Weights of a small GPT-style language model, trained from scratch on English Wikipedia.
Size: 8 layers, 2 heads of 64 (1 for keys and values), MLP 384 SwiGLU, vocabulary 8192, 5.25M parameters.
Training: a variant of Muon for these matrices, 9083 steps.
Each number is 128 + 32 x the weight over its row's rms, rounded and kept within 0 to 255. Layers, rows and columns count from 0. Numbers have three digits each. The size before them is the row's rms in percent of the matrix's.

# down: layer 2 MLP down (transposed), 384x256, rms 0.22, rows 364-383, columns 0-127
# gate: layer 2 MLP gate, 384x256, rms 0.178, rows 365-383, columns 0-127
# up: layer 2 MLP up, 384x256, rms 0.184, rows 365-383, columns 0-127
down364 101:087110139157115201084110133133139108132135102144115138066087143188068114165126189158116055146121115090094069163155145146121138084143168026108138129124170145118133084149136098129150183120145107136148142155149136109073117166074147115126146127164183097076151123187084131120150145128095240199137078146111110117098131139134120147155110112144113134113118096142087165152098157119129150138071
gate365 107:215130160110127106109142130136153123115118061163103124122159047123126184169100139152082092149139137106121157087119124120142093130138090029140102158210127109148148101145151118093081126150149118186160195171137118153113083083149113139122153141159126141156166132161159103119137149135110104071103068119158123148122104139103203156113196097110162096174171161027135165139133146113132158147155
up365 104:119096146158143139152089085150097154154088074178091140078141168109138099127141124166233119092108104114123138143130185104124105121086140144121115120061108141081139133130105000160086089177095210099059143081148125183155153138171125135164186105152144119075118100167087123128113043127121129110150116087065181151146146170089055092113122132099128161116126087129139090118095109080159111127074
down365 107:190080133113127130098147103103104091185108149151130138105146134137149084159135162159147087125136151090125086130191121114143109154134127189079134099152142166173096088138148107163110109107124144141098118105129155116121108150157149148121135126171133182065118157133155146134055119172099130081176111115096147191122147178121106101163119185078150107142250063130099124111123091164152148136117
gate366 106:207094113132135159123098065114125101136138145136152126112163082132124098082154114141133197090115181115102171127098103121132151130149114166089104108155123125090142172155127176112088145167101095121124066148087126168174151105181106161173142157115111127167088122149096102102123160126167131115146057148094128060122118191134147166118127091132147113114159135141144111138170131112151119101150
up366 098:135162152116134021156106132131139091104087168108149139158165145147098093103097089103131107132160160066084079108115105082080169111073210096164125129122202172154122149177100086147145132158165111130142190167174100121102075110068103090097169110075111163095116106120138153211176144175135124126078171149091119194122087137179164134091167108115159102178103115083136095138173159117110169165134
down366 103:123160161124096173128167121120098160147155146145108085163190140134176104131117135109130173162116089154116087190099116123158111113120140049098096127151159129166151160074120103160089118187192133128113100122100151184149198101130123116188199146118109108164132142119156109160115158116131047119129119154159138136127104147126131128088120145155146144159123136129111113107160120146139139177084
gate367 100:127172112147143128127189144087059127146189150186137076125122127122177077178130138076156140103129102122140085170104152165114088042135124129114149131126159140135074162101071098085125117136118126118091125145149169140145061147115160137154142135135148136126105134147104163118107139074157131151093062144115202188114155167153165131164138133149141158121140197114106161110125092119133141074187
up367 103:160118175144153116131143129147082112165182141157090147148108119157150142090104168123089092169068146112078122153137156050140131165155147088159094153131169170136140155102126120094101068081154063123093134175128150118107087140122139139123146163148181075106143131158103116119142098129188109119127094105074170165165148142127158048118159073197164198182115118160178134117137109123158123154154
down367 101:162157146134137187166174097197143107151123084104095172177125114212124191142107128107136086142147129110151100122156162106119132122220086135096146150135126162099077143135164107123136121123073161111157082099136090125132112160159059101144160173131082120125134131151059171102159143183111040105180130125130128125162158111050141087139082114180095179129118151090197139109151153127166143196120
gate368 109:154093169152114138156171164105150114195134138106139140105112112064154119168138113094146167223106150163160138134141105114145183151165161114138143139161138175071130118112122105114097114190186069105138102131101139116130109137086201122127131133141085106151110128172140069143171102118146107124165062077172136115099153169169159131117117144119179126113149202166045142117156141118112120123147
up368 102:151136127162117132149082144174089101173084131130121137129164069160106151099143117154046148158101127177140148151161124088123134160155140111117137116158078113134167173103167109127076162164059155130124115070152210094171165157096072118191116126143125132111169109110123166158124137123170165160153147212144162196159186106122112177119082157078134070147115174204158097165139128136173120131130
down368 105:121149125093107186107099079046102147128155129102135090109126074153137139086117143175121099129125156189117099090123141083124113140130142099186129104154119128165155134110113128050123133140115126048086159061152082123119108122079167113094064105088095120158139171128128137104052126064170116110138097113130173188079128152168097110134110134135119147176127095165157123155166183166187136093213
gate369 105:137129160148163141111149200074144130081156143062116095219169193086136121149137074095123110205112147072145141065134132123194121133105137105121150137160103170085155140092154123147120130138147152143129131075106122102163124101101030145170117118144123171113127185080103153169172087146110101105121146127123142191167143106133069148113132135125137111221098133114068119106121176162080154100071
up369 103:121152125154171127140136109152213186117158176144147148104128143126162119140137107174135125133151122119096097159119191124100098115123130103154093071121109135063124183112112155093136147173092100071161147152100106150158133129120109124176137107175111121144106117147158120098093093124150128104173203124124115126116097117069116080092167127091082161149142157102116157087178129113189117114151
down369 104:132127132116143125078049100156192101127156117176126138160096139144096121119133040099141068159175109125119108134143118124141147153067160129120126109059088128136183143156124144112136132159058161118108138124148071158114056101109134134121080166111117129177111104167233126088120134206112145119100122097120070144188117099162151080082133114157153099156090137149182155093147146131060165144171
gate370 102:186117144100105124124121118144157108125155119090160120128102101157121181200201100103173179160123145136134125138120118138101160104146119154190125131122152130144117150135163153136096137176108122135171153147097169131168051108097160107127089181117087137153166157171126131092120087178132092125099121115124156089086092100193201175114117133145130114136149119162136135218158168182164102118175
up370 106:148135137114120166107077181085122140135145178153123145227074089136057051122102105107200141102133129181063074145062087159130073137078123128113149128118115151162100060131108204145139101159127175170154113122094078170090105129140100095136135116091103080084126141112147130166090088119055109100154119101101124085182119146102134138071148150125076095187121151183129140144147081118107111120159
down370 102:125105107139106170149146189154139131159136122176119098141056090163137116090110169119123123066118153114056153166113144104115162108154160144148146171128107099134086092084072169123166123093104125113163074107159087164098115147152104146146156150143149094084138155073155161111120101124180181119099210190084130221120155196103123117091135100129178102123114108135135095102084146078140100137090
gate371 104:077110128131143131121049109118126139154154138155180169132130130067080125145108104201157173054121187178132115170121110074181088129128110155141083189150124105142109066139058143133121184128159155149161142164169121084078092141115107174154150117162184147089110110100158120115092123093173125143173124118125131159170156105144116115159162136153165162111092162101159131123110106147140155134184
up371 098:081129113100108131152075087119118125146118081127075176133146135197092114092050128158117139089101125104137164221145070189133122144164128087165066114125101130135100142187140112138165083197066155124141122159139134099147128128177175174173138151105056112084122188124107110124146140141158136067146117045184150096201088153126106106098102122124139061135148134131152079102148115139120154145094
down371 104:150040175114182104144168141161134159172092108212121159130119109153142090176100098131216140138121109112119128101136164165097110190061148147147092088078141150089098090094166161112160120095177116156113151182102166145133123104114109132104134121129148113090078165117079057103111148147044047093110103119157112180125142131168136143101141110121135173178148201124183149123182123157160142151089
gate372 097:202146165151171138102103137103088170119099115133235129150116173116134137113179112127109127112124176164116134092167155126132133153116149161198109124132103110130078081161175116066130152124143156165171132094162157095138123081072108179140082087089104125164115122185108151104100107118107111135113161139152089134135119089123167213137083150176155182111150071077048122166149176110140156136193
up372 099:116124108139117136150155098092100108142149127170108059149151199075147189134133194130077203186142107104127137149167137075115153145166159153116099159105132140135123150116135146183139093077121082152161174117078144140135139096122118134106082096106145154182128111135132154194131163152141172130129113149109154127108113142116150094165120116101115175071078091186176202082110130123091062104113
down372 103:119108074110075156120103128151076097117140145092167143100158085115137099060089127204157135138144131132162195064161152140196110140120127159103114114193134116138133183137123146168145158132133154107113113114142194151129144120097162052175126132167093159092103083081143165136135152153168188143142096145114119158084113116106165159098167136100097100089074147168141118072138112130078114052140
gate373 092:148167117131077137091109107141143118132145136186105105133116185096153185193146132111143151119117142128101169112146087168104091117146122180140118128100168129118104097058074119154136089169188065088127114177038098110143113104108104142148121183069184128123071155139150137117114098119097164125093133107152142178152154178137114156126093075137081132097162121084131180133134122109133170110094
up373 096:090194156065127120151097152132125041109085156184062131125194123068163173146158119152121115104135161127083139068100100146062119076074161083086109087128111097109124140167129114143128127131160163170131136149154100141060168131148187146117124172072121098136162148122125186141176130144140154168121192135142078174141131181189195184124127118141130181054122111086166081087136214135130124088138
down373 101:097096096134140164165125109177159096078124137143159103155139088077159136162106092100082151144129125123138059092156116162162146083129130179105168077136085099146112085200119114107110107148191104086149105118110128150115147143117132099121107162122161146108092080139122106181168131144128126114125157091177124103103106152169137180138149128127077153135164095127094125084184167106199134100086
gate374 093:171199086053081151097144094087166097152129137132136137093178137169089153075149174103090140142120165113107135109126131161150139169138118122144142102130147133154098088070123070200083127163131127170124148140116081135113129085171094172154110170091175172117131154151161142148144138194192062149084127084142104113110139132162090114104109125082149122176146138121099139093141100141137135160193
up374 102:190105085144133101108119181171138164135174055104150127113115071144181132149120070106147160136112118198020118135098104190138126084129121083132101199076094159133159093179094150117081113193174124106122076118097137095151160126109130158106167123114139121083133128145150067172067129096131154130098113129108161119119157133156155173070109121109170122185131155123093133108169157184153135181057
down374 099:161120098130145176167148156185103198158111079089156097104131152144117179131104076122143121107102121111123107147068141122125114137156207130173112135101120135155151090175101163146125149148120108151114102174082151077182070166114141182092151107168141090172136129166133155191176204105085113138157124185121110157105108175137194108121120131105077153161137161097136133041147083162147131108066
gate375 099:112096108175104088085161169110098164137137142104131112142101142167100120138090131163127127130123134158145171141100068146141079096154188156085142104164053093169125157122161098170135104176172160173157089149169093152162152145117156117118181174180115078188118213139139100117142150155148074112118119100085119126120141045141174111177177075122089106155093094129139162066103137131084111128038
up375 090:134154133186105161146123082111201136135171182140076135092107130099104187171224141106098173162149163099096116153097151186158099157077148074160167127157154092140156140134143181121149153126090134114065109092132162114118150114143168148099094087134135186108149090139103136108152161095139125137111149158165115092196140166127125138189090099107053146090138155116136119156113140140156077128107
down375 094:087157088097142151168143129071065190162162120099120108142175151128155155190113080106131163068153129175158143134102134120130125117076114137130119129160102097158077204147163173141138089130180103040143148111080189171138066075161174186103168120178156081146116138164159062152100158116118143148080125141139140145167111128154108141168083167189158153147076108171153128182078139116118082144088
gate376 104:165156114162176141112118154126114138137134090152103137162115118077084092145107117129080093104123086148135139211096176117107083097177146176152116125158083040068145125121123117172160171128216185102176157174127126144104088137114100127138098115118179120068153151121079132076093125171067118087143115104146117151110174130149156057116135132187061158173135110129205130135127153172105184107119
up376 104:121116112125085120160119154130134112094107111113087134177176088170152126102112123086159099080170085120200089115168078178172088149145176109164132110181137154135113127062107137080132107102173098133161170127130083092173176151138144094116136118113098103152141065091079140102109081145134085142121145162102165064150157121149164099128113106100155104150121088118124170099194149133155114212123
down376 099:145117188136090132156123149085091157119108039116125117113135091140098152157119140131131135045123141125129117113119038163147128185170117191148137146108189148139092130076056075088131149130163118155130054085125132081126101141125124125131092086078081114152163136107109145119106100154111074136089121124085093034109105149103131105134155051103124108125111094110171107102157164134128166155147
gate377 105:132074109158107097081182146092107112100150097159142148144127116131085125105109108146159119078136115125082099126191083151098133150118117184126146103068148093134167144128104055138113095175138141080129095132090127131122108153117141103143108122118197135164127110129170134122156164099120105124150162157055100166210162119167097207149164116121170150176119069056108160066115115159069154134170
up377 100:120089176175111037146113136120134146142167093109179104088115190157085113144184128138106124103160162116065127077209149158095164071109091155129156126107133134167128131147162131196053112155142151143115158106142143192112137152126108168133172109105182098116124131142132151134142096162156095139188157081083135195132151125150118085083165125089174133169176086084097116121174099142110126154184
down377 103:088095183079151092138129128092121101135119101208105159080137130127157149116116098148154148155174127130105109052145167169159121113122153191118116128134114140160129136100124139071144179119141150109138116139108093120110071116121062085147114080075198135145143114130087166041096123133080094118124068211125082142108108067051103112120125060164100137125110114126100198146126116143110156083138
gate378 098:168143191102128108106148122163079073152164156123165095123125127076105132102167161090151126139179078075129112113166134153129105097077148094116095143134137125104139174160130063067093122154150120110100135155165192108147092197125102090141106148162107146123150166119148103181192128131146137119155172150200124130104136053144174134180168131130186147096119173124112187153176159075196115185134
up378 105:161103079157111160126081082119138120101159113153074092092052124189133117119126096087136100112083112136128079155144089080147110123190148113150180051071122132232161141118151156153099172035105164105156134107099079124083115103118104108165146143099115137135080131169117145109131155160059144141119117124102136149130117192082104162112118182077087180081139122118194095142114115142159095098119
down378 095:075133136171149212103148142080093083083146083123146102154104176112105124156127127102180155133114187117111081107185152102131157072114087156100100090112126144105086117126151180090091169083118158130108205157124145089159141042124093243125171145173145144079100132128139147174127190130129108105118172171133099140167155158127192108052071119164132213099086127177103077110109148161181177178132
gate379 095:148125091116114139182110139087138113087160098128129156127109106117111098212084135182133116171093171154165089186107165087089164146119126105115060138118099167082130149090094118127095171088135109146132145139074142081160087130118134115124145126186137064136169151081141171164105134078135115140166107121067180181123065108160146178163157141093110134111145171130057149152102108130138144110133
up379 098:119114089123127084145129115124123131104145117101137176147141147101116121122109156091106063156143160119135121132151096107133050122151118094061142117119098136149086103124162146148202112161143142109178173126132099114172108117149092158142138076075069094098122134117185103144142132119128133178077159099113115097119174151103114131083139107140086122187141140096134090104124179134138134168034
down379 096:182097057140123164158163103116103123153144143089124167126146064078087114110087121144140100073078122081115177115146145166106128128147104099175081174154122126111141166112165103128143136102186149078135107135099101101127149134145215188122135079180151112138124108134078075098127090115143106133200107100126152125149127103098157050147150091139134085156126104114084173117129114133154106061089
gate380 103:126185095143133132179115146117113128127098101129130109087107119070137186109164142155140110139188176064074120133183112123102109133149155112143160075130114120154170100153176143126110139131198163120194138147110131092094163103057122104144144113117156120108142167142172092114148165142149196156111112112088169149132130153132088198094156094101121140099156133196158132105101065129081109074116
up380 101:132099153154161125148238128138109140108144072130088074130138119137117181172151124046178174097145128173081162146133113107067144105146091149187183178078085232142148081113165175094106130117107113123176112125162110100076106080120115109144132161122106120194142116137109082109097130072169067105102098158068174065105146146162110173101119189082156085134106140176096131153139116116128160144149
down380 096:166160077098099138112116139147166079145108083191124177122114074140095121078158151130101106130132141165093151127141153121154125090142186153147181123164088122179174138118111177095097179136163091095090130151116140119169145193098126131123126087132112055095149109097135131055182129116107183134170098150090098107074093125034100123096160094167122137163130096065151136101051050109159122124110
gate381 100:119201166111104167177158111100117086126087100121126098097200155111144091174134184136190142172136125126157140143163118139107084139110166142103138098109120175077076064154095097158136113153115091114117088211123162120156161145186156138050134098164089148076166146041162127137164141130162137094146139132092133161179158131145110160151114142112137127169119103178116142155053161117107161090090
up381 099:172140110118110075118181117137145145086111144119138118120152162093132113100162179119085164189051094099110156131156138128120136157113150113125112155067187133086144143145141099156134126156115147178143173115159154162113128179127104113093117175119172134087149138111070177090182109161146141177063130146154152106124118049127196104124050191153111146052123123160176116138178126131137076166148
down381 103:116153162130084137133147103118141170133082153172116073111186142131158130114150084195089126148178095207152101174135151175103126151097124097166182172123135145059146130176094059095082139110153148161060069105104070102150105121120110102152081099158126164120196134104140155122103144132144061175161147138178140104128131135093140101093145151128199133118140185187215210159124123120119132133086
gate382 104:133166163178104066150130144125158082135115164135150144149106128098113083120123113126140170149131141125156164112124106090095073096136084117109110166138131120108138182106110137128191105225148150161104214153199114093084130108154193175084127131139162078167109193082165058158108161089131164083087066122104117150151147122125156091121119065147122147070186104080167091115116089125116114107166
up382 101:137068112187157052090128141166095094130159067124136160121154128127104143151153100194120171131137136167101089138151165121094125157144127090115119158127133157121134155148169128108151088202145085158139213138170164115157125159166126145158140143117093095183201084097125068117153186074164105092138145153156107135183143115173058150121102163119140163082179176088120101142130083123082153138100
down382 099:101106171150103079047070124109101122133155143152161206165165124107126080114151134187115140089122105095166079135123116106141094094080132129164147184158153117128127210123146115104143117138121081162206143162156083106101150135134146137105166131174091121155104148078113110158105164089135108136142131054171131072110144100113119170112103144093134115131081170095143115138065084130107108154094
gate383 099:096120164163136145116096104135122136108153089098149140123098140126159143130134099186152095180134147110134177157152207103133133096079067114125175168131082167121204135093133104213152137181131127146130163130131169172126190116157095099119133191131131084075105182142156078172136132087107116093142141197107166177148128132105169069108140073148120147120077147132160121195137124157080192116139
up383 099:114133084117144181145158140105180121120114111060123136112135105143137114081091103126143140138129121126099183147134086128128122106157111138128132130186143144063165138157066190125143137123106069095166137127118072122101099062134171122129107186156169131059175116119066089104117088121121136110133062113185085145114100126121125123135146112138169110083082126115150067133166080122193127113102
down383 102:089101132125167201184120093155132168101113147117120065129127142143170130164159111169144118098129104101126147076127146124088159151126143135134146113138140088149163132129165156134113132125120125166154109165125089140097168162173200064126147185101195134074176127113122105125073117153134122135102135075140114145156124145198107068120070169103186149109136139072211078101118142130140171129119